From a checkpoint of a small transformer trained on Wikipedia.
Training: a variant of Adam for these matrices, 94M tokens, 11497 steps.
Each number is 500 + 40 x the weight over its row's rms, rounded and kept within 0 to 999. Layers, rows and columns count from 0. Numbers have three digits each. The size before them is the row's rms in percent of the matrix's.

# layer 7 MLP up, 384x96, rms 0.146, rows 93-165, columns 0-95
105:550450486599466467539511537508524492465521485487478517495471426550531463474468508509521504524584542495468544496494460445501536493534496496489592482479511619502495464439494539443554513505537462498583475489554536555446504532508489471488491498477473510456603395490587525534512502487458473485
111:520518484494472582502475497538436444513489548486508518553512495505448412421440512514467490480502562572515493485494469411515454500533444547435507574494490602478522477497551447508486513547450493521488493463517543532518566550510491513543567497538525438449555473483553519544580483489440505518
105:527521481486573518504500466462472513512484542543506428497526464522501519534497442570428430531559539498475522425512490461595527422455431475515465529543529467456516533526535464515543515582490459529555468442501502540520545451520466511496476464493594497544521443583510523480528480511420508539
103:508433520496506500505446469564425474461501417495493470545549464479396491475568559505525492508502491487465508520433557459447478498556466581528485528516505478519500431530499538521471468466543477425528481521552509582452463488568523480548499517537525528533534497384497495540512579487504525525
116:548498488550493515533509510512482459486575448553497551422502465479414554486528555541512448485556474550517508451462456518444440448462534514504499511417530520446464555497498491528552484512506513477433564553614455534437471467501484559460577507485554512485444501508444511520453490500501498536
115:515558495567605493492497520483516532481473527553489546519464486497512490427553542534476468473503517528513481438480442526489468465521504504502515426357471513456404523547504470460572536551493453406520483453574544503468469492506512477534548516511495468530476483495503488531529473549506412469
104:578490404544457481490470468541514510486471492473452484552504568459475475466473501551499506544545540499523537472472449458604511509493479557383481524575483473455446520518501502565466444553461450551502543487562490466481518472542485507478481522477577480464556431502540497514491516538435535470
106:424620467457441639457475520490489489472476498533484473503493512481476507506506509564519455521502535534479506511506522457481424481471453567447492518505492501489577526482519483542552498578484516510499497490404581519435494452521447515530537447504531545426502480523495483509523544458504559453
094:540485467451553470520417488557522519486527561505490531535584514530452548493456496530594462465422461451452587522472543467526528459541452557507532445510448536404519562497451512509440479509509509506489488478424509516453478507502538505594508498519467507493501486502465549488493564524455443523
101:527507495606485556460490488555461508518523467465503468486522441516562501510414531529465460507557506430520469496507455428583529480507453516483530539479468481471541544519451547557493484487469517480522532540479489455504558560522537601522530537515526571555521483505453390421510479489531525485
101:494551515538442501489518496504437486494592499463509504482603533437578479509456576480452426475538536506522483477525448516497551520505494523511510486439453513485541472496512512518468486527535437532523582520540472585469472462563500533545518494553562539453526437495523462453513549440423536550
101:439580525441558543549447510542441442516463498498499427526543534464471483517467537440483484562557495541479518448472544482553501439480504508507514595505504479486476457418503463483545563482520544498516517481470507540519494463457556528525511470566487477474619494484489434465515504518414499546
096:523486484468493542449481516585556441565519459500480489493546469487529546543457480559534529465468558544516435471473398469496498516482410470467584516541518523515433624480469556503501496506503438442505518543517514518495456473543416509501459518464514554495490416503500470496505501491515550531
090:553464514443546514538482512518444522499522508483508621540505550539406421484457520519475504514456529519518511534539411470447507435522424509515493445501556493461493514518469446492544464546543506467443538506469526554473462536487488574477449502440544518436560433438529475490510504520446499500
103:494558529484512530522441590471487530562454490545509388519488478487511502543491482481517485424502553540425515483491512432547518461475513460483525544538533491514563499469455525525523458453505457429447541499564475556475555543473480507452468370454491557486483475486468540476545500454501464535
109:553538552472478554450556590555514467419488446554566562476555453511470487550519551440543498529551501474519548489470456470482403456517464511592493555422447486427522463504499479518526508478538501500505442489479494566481492461496498485511527495490546553475526419508506543479500477520484531541
101:542508512489517496561481483523453419445444475482497519432502476495507449523531468529422496438500574534433428462495464515500472524487490582485516538463451553554559482437516522546551466534497515518506474520590444462494547530562495555554583498457545497494564517451468568513505508500486476554
106:565524513510506568509490521535506494477515523555474514490458485466495526480457536571506525556570482482534488420514403470547466529570428531511542473444420495534534581470528476569467485488508402463484538439479518510513533493510469523508491451504527493417537462505509553537504391524500470474
102:499547524605466509576528513517468424494490562494497524473451507461432431526495502501492453561468509493528502381514491443496486460444460499502581499508517541397487485503440481465516526519509495541518544499475490520481553535503478556488495481577503568432497519553556537506578479491516470553
101:522486520480481514489455506490510474459455471476464509470502552560499474485533445484566485562510498499434466506428497505516446472521474540533518450475471571393500489490505617595522528546465530479464566454479521515548462408544456538499496482492547533442576480419534485526548519475477475517
101:473472526480542511547445511514498470557515510616503491478453525572442535500563495492489519442507541556580474493467513497529490429507410516526448467498455474494466566478564486460422526461427454442516476513516560467490463471483565566566504515440476467513447507455487526507522532538490469543
097:517520436501553525503510500482396471523435496530518481489466470537425476489471489481537464569537554601553505486508511468536519488489471524509492537422409522476409566520439462494514431471532470515508506550525584558477531477529458559531506489480548561540509493499532522440546504512484515568
101:383516490506580554476472519492454503499497471486538509502521435478407502436535539530528492490511511497508509472511458482448416507473455512446465531553459538545475455557488462572523507627492455454566519522500557548515490417572501527522484480492554476496489480499470492501496569512536531462
103:488472399398491527609423524459521469502499492512458506498524509498475467505490525513476517511540445550461543445419572452470529456511525515440509547534513494418504501586498465484567440534485549468578513520452505508481474531480494499539478546540556540521524505555453465556472505493458494519
098:429532510506472619505536477521520507467551518522549465457451511471456493377508458532461450493548586509526560398514511511520496469519443497421560479482419501530521481511514530495504500546485525450549497513435519494485445521495470479563595498468513497518531453493497537525567487486491486505
099:578452494519481574478445480554453451475498439532509445522497545490484474477546498527503475525501444533419450576535423503494512442542465576463472545495472597478469489519537488575495508506558473412487508522476552507520501439563548491552470466437459430499467513522508522448515482537499488525
102:537507481527562484485438482537498500531511530496516505470471526482459515471589513545497524519517443528538500360481440546524472383432508456447506433451421465500508529494469572535465513512526529502570557548499490438483459478549478499506524510517520496482495444508462482553511562542489433539
097:565476547530484513509497505550473467539527527460473492586463491507460470500518537538481511511518510505434516435402447417430500487552504489389474518533471616412463484489529507501519468521497541423469499553539486479546526570559487485538512481502528521517538502482533499494478515485472417451
108:473515532567490562524416515577467509490510433523583531468554489483503435512446499453472504498478438560462458507493447418502478481480463499568513490465558583440497519513557552504557456501578481414495503465500507529545463435477521565471505469497512541466536457523536448463532487502505537514
095:519544521485457552516545412490438512492444539528506513479451442557457520427552498505467518506429537508552547487420450483444514512520460517515561481429438516505492527518463528525481491502472434433474501522585498503510507501514463492464504528513474496448560493490543529629556537503448446455
090:482589474518521496492489505475531474398477496569488496480498425474453498529546506534430504467559597444538478536442506417505488492499510506506557532487448561512461480506509477486501536499445537453527485539578564545492490449458487495549444433542498465480466535549520564545537493500418523547
094:589512531491544516535544539523435555478496532497501560444539504528480490436524474530442428533509478510537437421518470485509471427440505526499532521455478581421506546451439488494522479511536525556515482470486533470556498608510486550528552530577477471503487469505568514449522468472486448477
107:491462447475498520574411523447461489436435500551555541533517528447516512440568501485465501535558529499452486419532428500534554439506503512470594549414551462483555517457543464533516511533535471507557505546488553537516481541546425522475533505450518471462501493479493454541520500538498492506
049:484511479542470441454498506509463534518498594558528459508550481569522493498422469503506504530548513491427457424539514555467436516548535397520542556515476516481492525476460522493551422497530520471422450469521501445522441429502470528494452531503485528456491453540502426472528528475503569448
003:548488446481541443473510417448482452514521487526479437555542574484463543466482495455492458410509476464467388465478488525538560482515495577509471524472438541507475524449501514543539503477534507489485512443518542413489535453487451431502499455537471497490486490484468431576515445435528515473
089:522510518487548515495480450547486460547500483498501436491513523461478540431503445475433532492514503534533496413476493460448466530515488590475590531483429475496492486539498513562490448584494414472490482560480527520469483544496473504570504525575515514535486416492459507533556552475393541468
108:475569483523515533504487510552498447471552473560535528454480487535504523423492477552537556513548540471483467512536505464523512504445479494494536517504492475431530559355500479554565471519385522483527546480579482509490434442479444488449542513483550536489499549491488437488537496518476463553
113:503457435531543492491450498580499502451483502541495486488530561467503486522520518601517513567493495481521559501423422465505476452524467566489546468500485476490528519552489539435501477543516491478474470518489462542529490497519520571470442488504526509405497409416591466487501411503548562500
102:580510471491490460551466438501460466466488577485461537540538540471434478509549536501555515593555477507510487479511415447500512399549475566499474512474475497424528517468501447484479451485451536480436500475515500441547530560524463516499463526479554473485553525512550521481503566504416534456
094:556476498497473500420504566434483518573496466515454447414489540551458521479484560505551456525483493470437478441538530472503512491533476516407504465561501500485515494556434510487501452536527464546511529571513494522432536513495525508455512483440489532520522465425502544572630510485503509534
109:509463516474518547518445521517530397517573448489488464458514527463473499409503537495483518460556487495552536409488441541439483474598511514494511457375479496488517454510497510516477482541519428505497570506594499517469519556497470533507513545464524594480519507492441537520530500494504467496
110:475468499521494513620522579581517399457483501562481517509568472424501466497477472560446501485474510497525506463506462509432470495560466527406478519515542494464510530510475402546539487514479470498429531508522547526472455494484492478474547470534512458493466502543516506468585517544422490473
101:463578527455534512467444529522462516512473523552516453484490487554446499490466462468538531496558480536515501503492501503460611447534492555463462487546522515480546437405547465515576470498545511409469533517492532493498388430549559487551459563504489557527498487482440534473485519476502513470
094:449554431475507433526494491496489449543507517531577445472500476523417498488462500509551513503526504518497527489462539497503456495464460520460514522543504460440519459510420526535549454470563534352498462471494471524482477509530481505441524502455546500510554549419599532578479531526513538509
101:564516531467486536506487481512501480488457525537491542457494488528531457502537486489470441517535396571434441481482511512614521476473476480461559497538480558545436573485467497470408455491526443487583504504542525498518468502498483521519481467513537585480511409448437477490459509548474438502
105:524548464507537470511501457509527474376513479477526528515471485545477480446467542511494520487531532567497498443504387526486528477492462580538572510476557526510461484530519433527553495525416507502461543451565541521497470448510448553539513499445583502519450496484436560487562453478484535522
099:528529445538572498541510506537451500488535465520453489530497428516495420485513517539449468505515490533497476515479526492519477444525478455503503522428534580481448473527533451456480505451488499464591611508592516535505440509506526512416525477451473537461526517503541534466524534591494514601
097:501551434505496512465524505488516432457516576510536494537445540502416435442453467477517504524510571477512577522539410457502480523497424502510543526523552558482554540511457429487505471605471484507543522444558500527468535460521462472556610491536514517475511483475471468486522489476456500482
101:500560505572493541476488460486486524504501544529456454538479482500522450463551564493489553461482495550487515508511424481565501455517504507529510536475506416472502527427493440515498463475492482410511541468549575519483542471515399526538533447518575460441543525476589468554504447532504585489
115:506553442535554454501473477450547562506499512550464483516464488504443488442471517484499509508560507548571472482488459503544504405592442510511502479519473525474479464521484542517512541499483484472468472548594493534501506474536528507549449533506586492510572469380406568492489479530537542484
107:452496473486520503531438538533382518515447515508545524520477464484494480433500487475539490513520536538498478496450541511483465454476492574392612571499484544437512482505575483581557523512481541480421485547502492498473519459497529512550442583518507516539475489455520529467520516468441461476
118:593539482538496464482491537493504487494526529489503552546556493504438495452529523444548520513538583509491490427513382443514508487576438523504542469441495491471469490453485435547463474541517479503531516507521468540459529532480476518448467475530515532453556439556542459556544490490402539560
066:505568435470552495552471506530519501505442537587530512425496510490441474499520550474517553506561481547492528506510457455466504437574420528525554531480433512497536504509498512496542513539534442459521499534565550485443532532550448519467462489425556543496587520441479531456508566531504555521
107:484443497581489463537489471530455530487503518536502459485487451592505571511529452518427539454564536509470499524424506442546512442548504539460620548469468492455446465417516437512533457487499497521537501557474479486496490556488537464465446536531535508493515469413508457481485521505460495558
113:484453555454526523493404492491485463569531480489495506526561448467529515468551555519488506552487567530489554510511463466510539495531495523459533461460498512430499538501475431590506455546520494569567469541470540504526480498524508471507563504524500487462544400538502493451539453473363530507
105:511532532460521538515472541514402494502490545558511513556463484483479512436489561468451484507491475543521503430437472484481513482458485483563506459471416462456505524574500500579442456550508416555440544517467483526481481456482455577519508506508521564498485466539577558483482525520520501604
111:505468469481548480484500510511483441423501536532491500551475504480481472482526495544555437540463501543482501483499425518516462486522441606477452442484456574521505521572521461480482572541411440503471497501423461559422516497500486467520553476435587538538518451501527510506538501590479491478
099:545556467462550562551515486531505450514454550495440552480469481491453472466522516501494456581469455576516524464450459473525482505505501516573537465518456449422507517543536497488475545475472529444448476541446555478512451499552499474401547531499521497455563478572531480487560533500478514599
097:478554443485522490561466502508453580545502483525528484502512482459530469530556517469460505497589533551495443465524465490546477463474492477448548551540508488463614451498429534450540420498492509511508548498571544536504484492560552535493487407436555453518464530412473502500505492465529461494
103:514452551488545532560400442478487472491450536492538496418471472457458536497553496512557455526512555494469454510509492482540442422586494547519467430437475484495495491483485551585487504461518517530462496544475517487407507433485522543549507554483547502559561419488485503509480505528499472552
090:523527496472517470580585532515472465512499457543543484480496442490505482495376466495571463509481533479500477477501533486416514453452486461562492493397466538464460472472536447504517451455431491471555547532460522549435495503515507487513502488511502460523543527521440492504559526514511459625
104:493541475552441511596464510592498463558554467480488472514562499532440508412519536529483459483469536472546523445453438476562508505566506468543496519511497489501484489452436459500540523541478388502443465488472565527478494505482500478563578442560524511436528485544504564510489477503492488519
100:489458377507489545623510497453530511570463493537503547446471491445473487481460576575507444453543490516537464500529503478494541482525526463575507514490546461403513551496484525503503460480495480485524462524453509484414485504461450513447538521541572554517514485519470547522507466529441478533
097:540456472528497536498486458474577471527487460541494513524531455535503533436456497486488513551534535524524540385436506486516535506535465472462626569460476478504471511491452543484473492512485492441541494502495492565516483554559422430483542433516478584510442504459411471501531517479466531497
113:564528519531473520460512553551483464477482467497502494473504464488494485482508536515415536519535503526427568479490473448578484503506487608437515542521525493487573465491457536483490476521481466446508479536582475569479513562549496525453514468480538524554463447427476504591529429483416518448
095:451451533550493601577475503487477447435504434487573555507598482460464492567502580484486447508523516591498478479472501490468499464484488542479474516526506473432512525474476508517440480451513542526494473580491446523462514412526575500534539483480518535572490477475495477511543553456527514525
098:609553540494470505518483565535510484407536493519520510510536570492453509480476534529407503423490503469492466410517451458508542499502462523550496549502552527546499473533458488475562481508500466415511528460495460517468625497552497435493483528559517520473523564482522459476469495480440498511
105:545470461501482513537523579519479478524450446503541412511491546464501531503527485525491501511519570519418500420534457474548467523482511521521509521508516532443493477459417525490508480518467428509507481509561484557454561521625479534467513423508578532478502477424524501524562529480405490497
107:472511492491556579527467480542463514478444482524471540475496509466460518520552513512543485507460493540497516546450434533498518428506502491504458434500544595452535477504601449477590522548463508436457456514552550466444454442483498630491514480499570470513487466534481500505516512571491494487
104:543483529488508483501481505539459506494501460560556568528490445520481464451522521488538531455536484583405516537434451466519522440468473534442521537438536521440484493458556484526532463558435457501431517428515581444485488507537502513563451571519573534465538511463476549436498529506521511509
102:509475466510537488525502472512533452451482520533562505451547473526476490492537538478491513480499560577609450460471372464531414493458455529507528504492477451453488475488535467494471499532421509534510451449543531476549530472537472498453509465445540519592470492454531462497595487522471542530
101:565491507468501465582473528507507454547481491533480602516500531453520474506546525488522464531430505487452490527463459452542591488455500531505519482484476548459529466623479465557513484526594436511488503511493512461522513546525509517534458471511481530398596446460525475483550524486478457533
086:460534519445516517576453464460566500472502477548480529530483458510425513516507502494524482472534489541465475515463474502485472446546464504519441454401532523467495467443565499558456500522481529478490573506510568526483488443451546488594498533570513518532581446469505610487539517457478538446
# layer 7 MLP down (transposed), 384x96, rms 0.111, rows 93-164, columns 0-95
106:484531461476489524511525505503419487511446455554501520560557532476474565513490505391458455480420517582495459462577485515490525434520483500547474497426542438461472531494502491562498477500498529503483469545490481405512453469582551491559535473474458484492524545559467462547510463464503557549
121:476526534452492581486490499488539485493495482462465530522466541454414464456468524536500479432498503509525512483491526540485515527466521485414483538466489542393508465495608481474516496518553472480452515541484563524583589502528506440547549501486434421503484522576436467536512549540546475488
121:455463523483466500522496452468558513513581571458468477562506483571492520513505440511448520552517453469532518528469473510426503531537422541496420529528473551492447432482541518419519494497422499563514552537552546477568481504511525530413543516464466476522506525457511469493505517594449480498
098:465588509517526521506532505482576491512455508548422455487473430525478528458538527488474552514448465486406522496492465532512562473529412559474498463418495548529447481466514461445559530509466433494548557487503546558510454521525531500484509502485527464496488485505554560607498508510413508498
116:508501549505564445487473517487546503544524480518518498418497549514499467478463516508479424488592534447478578529497480507505495462458438471545487486532596450531483482523560545520506557540486504502525517538409500499445481430475486481481543467446489483450515447482443584495464577569505425528
112:509536497501471547516613542422502451509439545477502432540458505430537497471519487555539553418517496488512547496455495521573468525529405447517491473545451549501446498528483483431455494508487501441497490528457518477505511525533545446508499481561501569567540485514494504494415572507518472447
120:438498412528420488486510468559472506506487551525509519463494490513493494475429510523543578510495567508514508502491546491515507481455518476531486462548547449497491506520490473504470430438495534493508517558502573539472520521536498533586496435476503410446460565484513463568497483600587413469
110:432478541506465479464526531523545467492545449503525524503407475522477492508551526527461468540504483444507541530538484466496465493525437493485428528465476449529559567446445510437496498561541529545472537471432528572549535520536398550554533542517477526502429499557426470554457514487540469484
092:484561495495432502533462481547505531508470440498558516554569526454499602445434484495539513472504549625562527519464567496461449469513467521517493522487459528500438463513404519556467490483481495490492553550537483475492426502520487506470495540485570452425496488507528473454508444513478536449
101:486498521439499537483464572509520464508459517511572509522534518584493466492528565541475530465443468560468486501582535523427507467459552480467490440479510479556504463517492457477519498531526503526435430535504510599467483436526555509590470411444479480496468556471500557524500456533497443541
112:487511534473564497541491524511520535492531476542534495512499466514443504513537423417521529512435427505464439536501526497523494417630472509502462527508512492529447518490494486470491533510465588499547488436497482412482482521424508484476454579472470536539491559543512518500512466566601510459
094:532516584502494458410518499510565509547536492430513553480448523497491462440540463526546497458490519439507534501391538561496465507506482450502541462506467512476549521540514559510441451524488452488484500482568486491564455481545468509459491540467543546554483499485493486529400468527551530395
092:480541452436454452538586526461484532458436506464600498510503462516528544482488507547579534494521455488473490514519541458461508455547439465510467467518526501533468529451517473512544486489492534494465530427479547630497488531479496521436458482469451457477587549540584543473456506495482524507
133:554509495568525534521437469503510466498533479565499513435489448521448472498512546469496505560478516518451527524455454486432548416523416559492560425475534536468539441503492482498534471526497500456558515497517511554437466510483479536496559450469576573455529435431503508547514540578455499484
108:547509521552473473453547467532502489512483495471544522542509418503425460469533509585434498561466488453509446485513424536515525548524446465479432501491410454473429588514516515473506506497446488555599501516525598556514502506551496493475562550496548476513466489509483504515501531469441481523
101:458513425445545508458492507426481511522532494557452517435514453385548470465480502477547494513474481483496472485458530569504509485427481531464473459434562551515510475541520497496441565470559479455496497539522463503576500531545527589502529498463499571438464571499513550561482515461548497492
104:525484456482512525521474476519487531503549558548515473538448514548503519414482526522529561498464523536522569503457538417465472475560531508531491479558530532460504483509559483453511485472564571467430496481444546477566408493519531553442391523511509501473441479443531480466462543521520520422
104:477507537470537475440469514495509522507530416515523508492563494547490558486494496451490598506537435453451518489478450525523455415511479514492540508503495484517480491482459527523494482540568549494522515464625422457484526484525528575520412501533487444413467599541549476535490477523520502516
104:544506472564481531556466540461583470541495531527496529511565469510488415510470448473523530490501499468501442488503488482541513470527389569480597515552551480486480438467431439493518531489492499503571498477535408527555484508550484464516503418512455482456486499506474535548532546557542441499
093:561500538474459507532430507462460503597553522516463513454435489514521517455480529432572559528455510487525436535546516536483504479572475518540498524478501483500531614540560524500476529535538419530426479456418477494523549476483504502492501538464526533503517476463432517448433467439485471524
098:463516538495497462532539548514507473554512483490503531435446472523509581514531502523455469532460496516492461491492489539455487444506498473530559614440532535484525503512512445558469471515495485471576402486465455569490389481544424552508551519456532454479489534529500502561477547442488435521
105:538559468439448499537530503519442471436504449461488486482522465482457533450459547544533502525533527581495530479451503479450517424508415507481577484468546566445446542483464482501528442474489453519521466532607522548480419473532476572480502488533539521533548542477501495502518484571499563530
097:533460537482478535474488497486468484533538515514469405467512565492496566568411558475437456463512471538488524538536501559497518499459439476522475470519552542485580487543545543469485512495492554489454466495462497498505485508479477545536464508506558564565516503443455462501536411361506505477
102:481498518457393486538540479561460502492500524430503531510555500545489506525522483514544503509476515487520534516501484504526426471468572530445512525391528478485518538561506462462525459546458514528542566492540505575441385560492487513461556464503553473515501423454493467450450429521524525523
104:520529575514475569478520529499497431476512525501515484504508538445523452476508553549568568439546434542504498517572508479437474541435427538449439513492526475484516488468488520536504525417488529459514550499510515577519529474479475440507531487532499438465491469477500451522517551353540480510
095:472515451509451478471543466384463571479501422464577510495519507525535523481524512518540477502476554464517510517483644558495493564523534437510529470480486500485514553513479523511578456439521480569490528447476496561505546526523424472488471488538534487418509504458447480529471515545506491459
108:508486493503437484500509520569503540546464486529480435532505492503496481461440533477522500450472470423544595534485452484563596511465471526421530545546428540493538489521516511428526499507530551533479545530521479513487483488480512389393548491478548513570522495439495423513485524481478470486
104:465491423467512463472482456477441536472583549523554473522472429499502494539481497479516486421538533488502482523465488466533555545545566491509519581479478526458504590434504531462500423497451560470570394502518520481590486587512498524507512502444528549499479503491528492453522536461525477475
117:500483511451533451485510513496493538487552496553503539442431552503516535586506536444511469543457566514529532505479430461513440453534486509525525495528518519467495582514564429545520438515493535462489539473430514368548533491491488549421491495445490478580510461493450450513442530517515513514
106:450490548559502550492456577487561524529501471526502517550474545473574404515540526431437484479530498466505458508498489540512515454550522555517467483479487511466509467498552481533485506495516549499521497460478514383573464481440512544485493502514509490515467518473485434357485488454549571542
092:533506508443523473548519592491504521484562439503502501524528454484508484502465512454588479527493516515478497447526520468484512484470531561436515518484473559464505480533550534542487483515532515473448557528487460582426453397532500469480489451484570461451547430500421474543460549418545546541
096:468544576507526541449509495506551555501512546508496488561538506510483508544526520581454466501499504486476532511488519529523442478516362517496473478477507506448441539435425482449525494489463472620541475458503429509480491541475464463468516450517452500561445443525538501586502496525559496539
098:528524454470540476502526461467522500431503526520528495488519436501514485449516498472501471544561467515523539441471446520463524486476402521519543551451556509498530560514533480544502529489445477452600497496528512550436465565472506539439451417522502525469494528416566554549520573441527545454
052:556511500502528515544476461517496419495481405428494542478465507447466502495504547486518478495426496513533515581473513416533562467460466614462454451486485450527515493555497449491479519538468519512547525538475498566480517565490500494527492479524528450536497596477535555437483465497466445579
003:478546574501419594558485523505504518543499526524573504535484551553557432534495491501546524570539500544546577528471533513521463490501492494480586479478572511445475499497483509527516512476556560543492484524508525560512547517545489548613549500512458452556486510597530510486488500450505521504
095:458456574505550505542532570416486467499500486549481543478514505488510571523443548499548452482515543503507563528480469544515522430478478498461436479564540469531556465479501489497511515512531533497551519406493411559477575512418492496494500538414531485517487476532460469445430466453516530552
103:540432483496439509502617545475537496495469490532480504526450501509526536512547505519532468434465557456475549437525486547508496483464437408460510494458431506475508504450538512474564503507533478555541531575455506506520491441502453485448503451489500529483504572459484550567482588480461468583
106:491493573503481548527481482531471482472430458560538566470483501431517463479527507544503469450499517509480507491455514514416464462536462478534473481482530450522472509538487534529489502540579438583517526569499502558405545498492421481520473466433514530522509581546563465556450548437491471553
117:478570559492480497531508513530530494552576558482534491489472518512501441585425516556490413481431455469472506480492417503476519478503464498532517452483502535480466493521508482548456450535492529495526526495471534601479482527526457492417502514504627557513519478488416491509486594481511467485
087:503458472503536499555513527524476576445524552459463464564529495480525532522542490492478529473463479440461517529447487605477461426484412500528549552467483547473526478549541543545522485464503523428502565497492539475564529548509477480408453469494518476477521500565493404466467577477523467511
101:505515497469475454570528512430434485484566482501442558512517389523443547516465447483510519520478464522492562490544511511471535398526519476553419459527529498525536495496498525519544438479562465505523464448441464537516459537490461549505517485475488532504547554583522509516553544433516516421
108:525460512528525550445555557535553510532480508415517476520398492485440489421551521515459534471487487470485426528596515480537501499511428471483545518529466435493547516514466535533409533558517481541474498463498474516460522486478534482493601490521451474500489493494444524554561432568502502511
102:475482501565448516514548487471467439510452464460480483511504483531467454526573525556420503526468547407554470492488467539510483549489507486491519479401491480466480485538490469493474484506455426510552451582548437518524550579527440525510568472511498499470594499500517556589527503462487473539
094:520523535494568458498437501492459495526539535448490494516485505469423544488499520428491536473509451431500507416553496539556505594529470510499482479506443485530473535522534558521522511544525489626475517542484494402533490526534521483522479409495555445500511446511482468435448504506547456433
091:526516488483467508508537399451511474555455519467515497545551500480508503572483465529537493491532554472498581531501484518484480563451459505528427482475432415410605464489550538528471522561504536504491484424536516447460517494464480533472523412528523457489492466494537515550583456520502471508
097:474447484465521473511426498495486441463519444464543432485507521459506526509557432505485548535512505521559457518498464517555460496537472580476522503573524512519447475474507524507555518468514500456535463417523626508565507526461472563502525441497511453491498517526504462446445545500525440612
113:467513548515431496477468547487529441489496467494551569518476528529473555442476546468545512464595511521462476531583478421534500570500443518522465502539522469517528524467488466508479500559509502547461448440424489412557502472500478463594479539502504497584461445510444459528444469511518518515
097:489549427510493468443500439472521470536465504488485501527501521551519493519500472491476500516446437496509573547593518531483482528511535486470468488502505561477443519534475518457389515524537499481516463498514547468501494434428521387504602442577438498508574464551516493548466548504475462535
099:475462533519536428494483504545482553474521507463509485488440541506521487475471446469502537456500444528507472537507573516501459553432503509463501496485530530541462486490457455522559566492565534513506493527423482431436554456514503549550485521447571475506516502480474468498454525659567436530
117:478524506521529532501496542523472542408530552526526484488498510528540449524503480560405484444532556481519447587525481498481459461454452507465537456496457517458451473503542491543524489535496523641543498477536406505507398542463478472503521473504496577496473506489502442513480537556470548528
101:554498516533496482498557471483478440450492537532474484479443461530471422560461522560547467447483542568546491507566501463483514559504546416491456478524520519486491521561454417503503449492532477504474462507467477531550539462484523448479524418507577507562483498470468572524564412451467509549
146:504577525487510541515492477476554486452513514512479483504503481500444458424500528478523508528448491488444485461554416496417554493509445524494558498464444486516467528511462446503513524523510493464556541474514423533435530511529482446516541462553451531436535513512480584572545442602515572561
121:523514494501548532532435520534472474484491500556494518491505463521444486503495557512475460512522565541477496523456437483502513404553342550512562503464463511433531525518476510497520480515507489437511536514584513532426477525551496523478500464496588550485524439400461504509527513563478525505
106:481508487531496484456474500433577467524528459529520533466485515511512517536513524465465529484543393441539483530608536540508458439504421471572428486479535547555519512537472412549487473530456558548429447457518484492491482474523441554497515497506521545511469509603540463511468509493500501470
126:500461497493485482509500521493447528463498421556512560515470568510525458486485486453464475557457500481505527583535531538487499482562395505511461530488517468484494535484494503413480557525514512530524459450480437529532470431479504551481512595489415533515509541518474504507446463614568421513
096:483459521450488500584498446572539490497435522517550487501498557470493484566491453523478429455468488461520539511526571493500578440509537489534532523532520473511499478478517589516480484450525539513555514509529364524478458504524462552441494502557446495442544450467493505520480421559481449470
104:536536511488460569399500557481461501525470465533486483526477569473504535413508503473518491580489492517587509487565505542521514579514508481495460463461496470542521514483498467460493540511457467551442474492560506498544579506484572485519447422436472466513453525526449480437502545443460556569
103:489454508558502496481540510545581478504487523451469507502552499502480504584512472423474557573521449513454514470398552473515513541509495472552495517528460439504580508499496557425451531473484521554452451453468512495563488511479505470514491526579482501496534519470441449386485458532491537561
102:481502542529459528506533552560558471499526540485506484567493445504441484496441524594510494526489444468514481481490436434565457512543455480561506551497475426555488590545435590532442492472494452504462448539499502544509526489482432467541544491563505518476499434460486524442547460504475523526
105:565532443471560385448497490489505522500529531515449503471440457490515536398433531518512588562485456467536571532443466477523493497506464479482581564608504506511501537520461509458469525547515518463501488492441473516524492538485510545445529486546510546466510498449542483512469543479528470441
091:533512526444443510491483470506535477494485497385443505471493497463490555461454446493605555434493497452460543551563469562553522521555421570532526438495551532499527487497545590525484466514492455489524476505477442509535469550515545488534455515468513471533434531421492483461485524477515529475
095:540543468559504477459475467550482483561530535554563463540542537511489545426483516478486520513483531403455546542492502506494486547547488465468472508479510519430460429493454461540487610536483518531472424519479573482535478475507410466546511481512431497498490517461487542554447492545466552429
093:459544436566421509476523547495459419542607444484465515480504469444451492493530547463513513558527572503494494533521472597540482496480473489522442575456476491477542485461476547503509495515448500534459461533548504577546501467517516458538513490515464427528477522441507478487494479414537559537
096:483488534444576473497535498413473506533439511535527541480502526596559505479479478509612512524479484452537524544472527528445528407497551488520455459453611461482538508501545507499491438509507539447491550479580449489561513463499497567505440461479508492492534495465475523501509437477531467467
127:537514429496519566537412536492484509552474537535439464526546568479500534439476452463506529482493485484468489508514507487466512577558564540531568517554457504505557517573491495515458481495534449433512483536481492482514494452467506482414551472497457507471571529487593497492455468394435490509
100:543532414489518492479519497555553551473440526549460410413524503492520627502440455534519498493470504424450554498483528507537447502506479488536538548540479477494476464536522488520505543522407541494387519501499483500504539523459434522494521553499499501461571495540500551492462471458511539501
099:460541506470485542429518534493545576484455451520475506451527478459538459465532491540478536518565493491479555484508531476446527491499479508441498489481518575542457462532529462501517513491520481497446511546471538492387452502423430488535577483545458570520542527435500440585499447529518509587
121:515566438487534566501554556510438512447452485522490440437533464521533512482501494574533549449463454502489544532449528496497512510600489487511512520466503507553531486541537499454567468465414492530437506518551480571573483531455442437494515504547542481506520480455501451557428515534444485546
108:467512569447475446566521527508533511471470552522450433429514561537423513509450495530473490444490439488552571495554432487492520461473431470514556461451510552568482513528548468499532538501547486495557537506505470513503476465499468413418498587480524471457451499513500535576507536498511477530
124:480506492458518534449513528542497526512482484572492489479479488496466505435507433443427507470431514535400526476513548441513532512504448547482551579465476491548548495450539555481462496489495485457455551553501482536606398514580512582505509530505557529544561514499498477508498487443494495458
109:450493517546511469473441493524575462441542465485550508473570469450438444553580512528504423447427459474501535512479463556473460455441476552453531521457474474547498540517496536471477520487555470590562495450499526553493456499508523527458511455504532590540438495551484492531540478531482517465
100:440500489546530528500529460492502474461463494468559455467488526500559544539491492527528431568592432450498497509497515530451509472501452453458509458565568480495431525511490505488542533453487536519532523492528502560438490467526401453526501464538508550565466595476496533445448477471542482591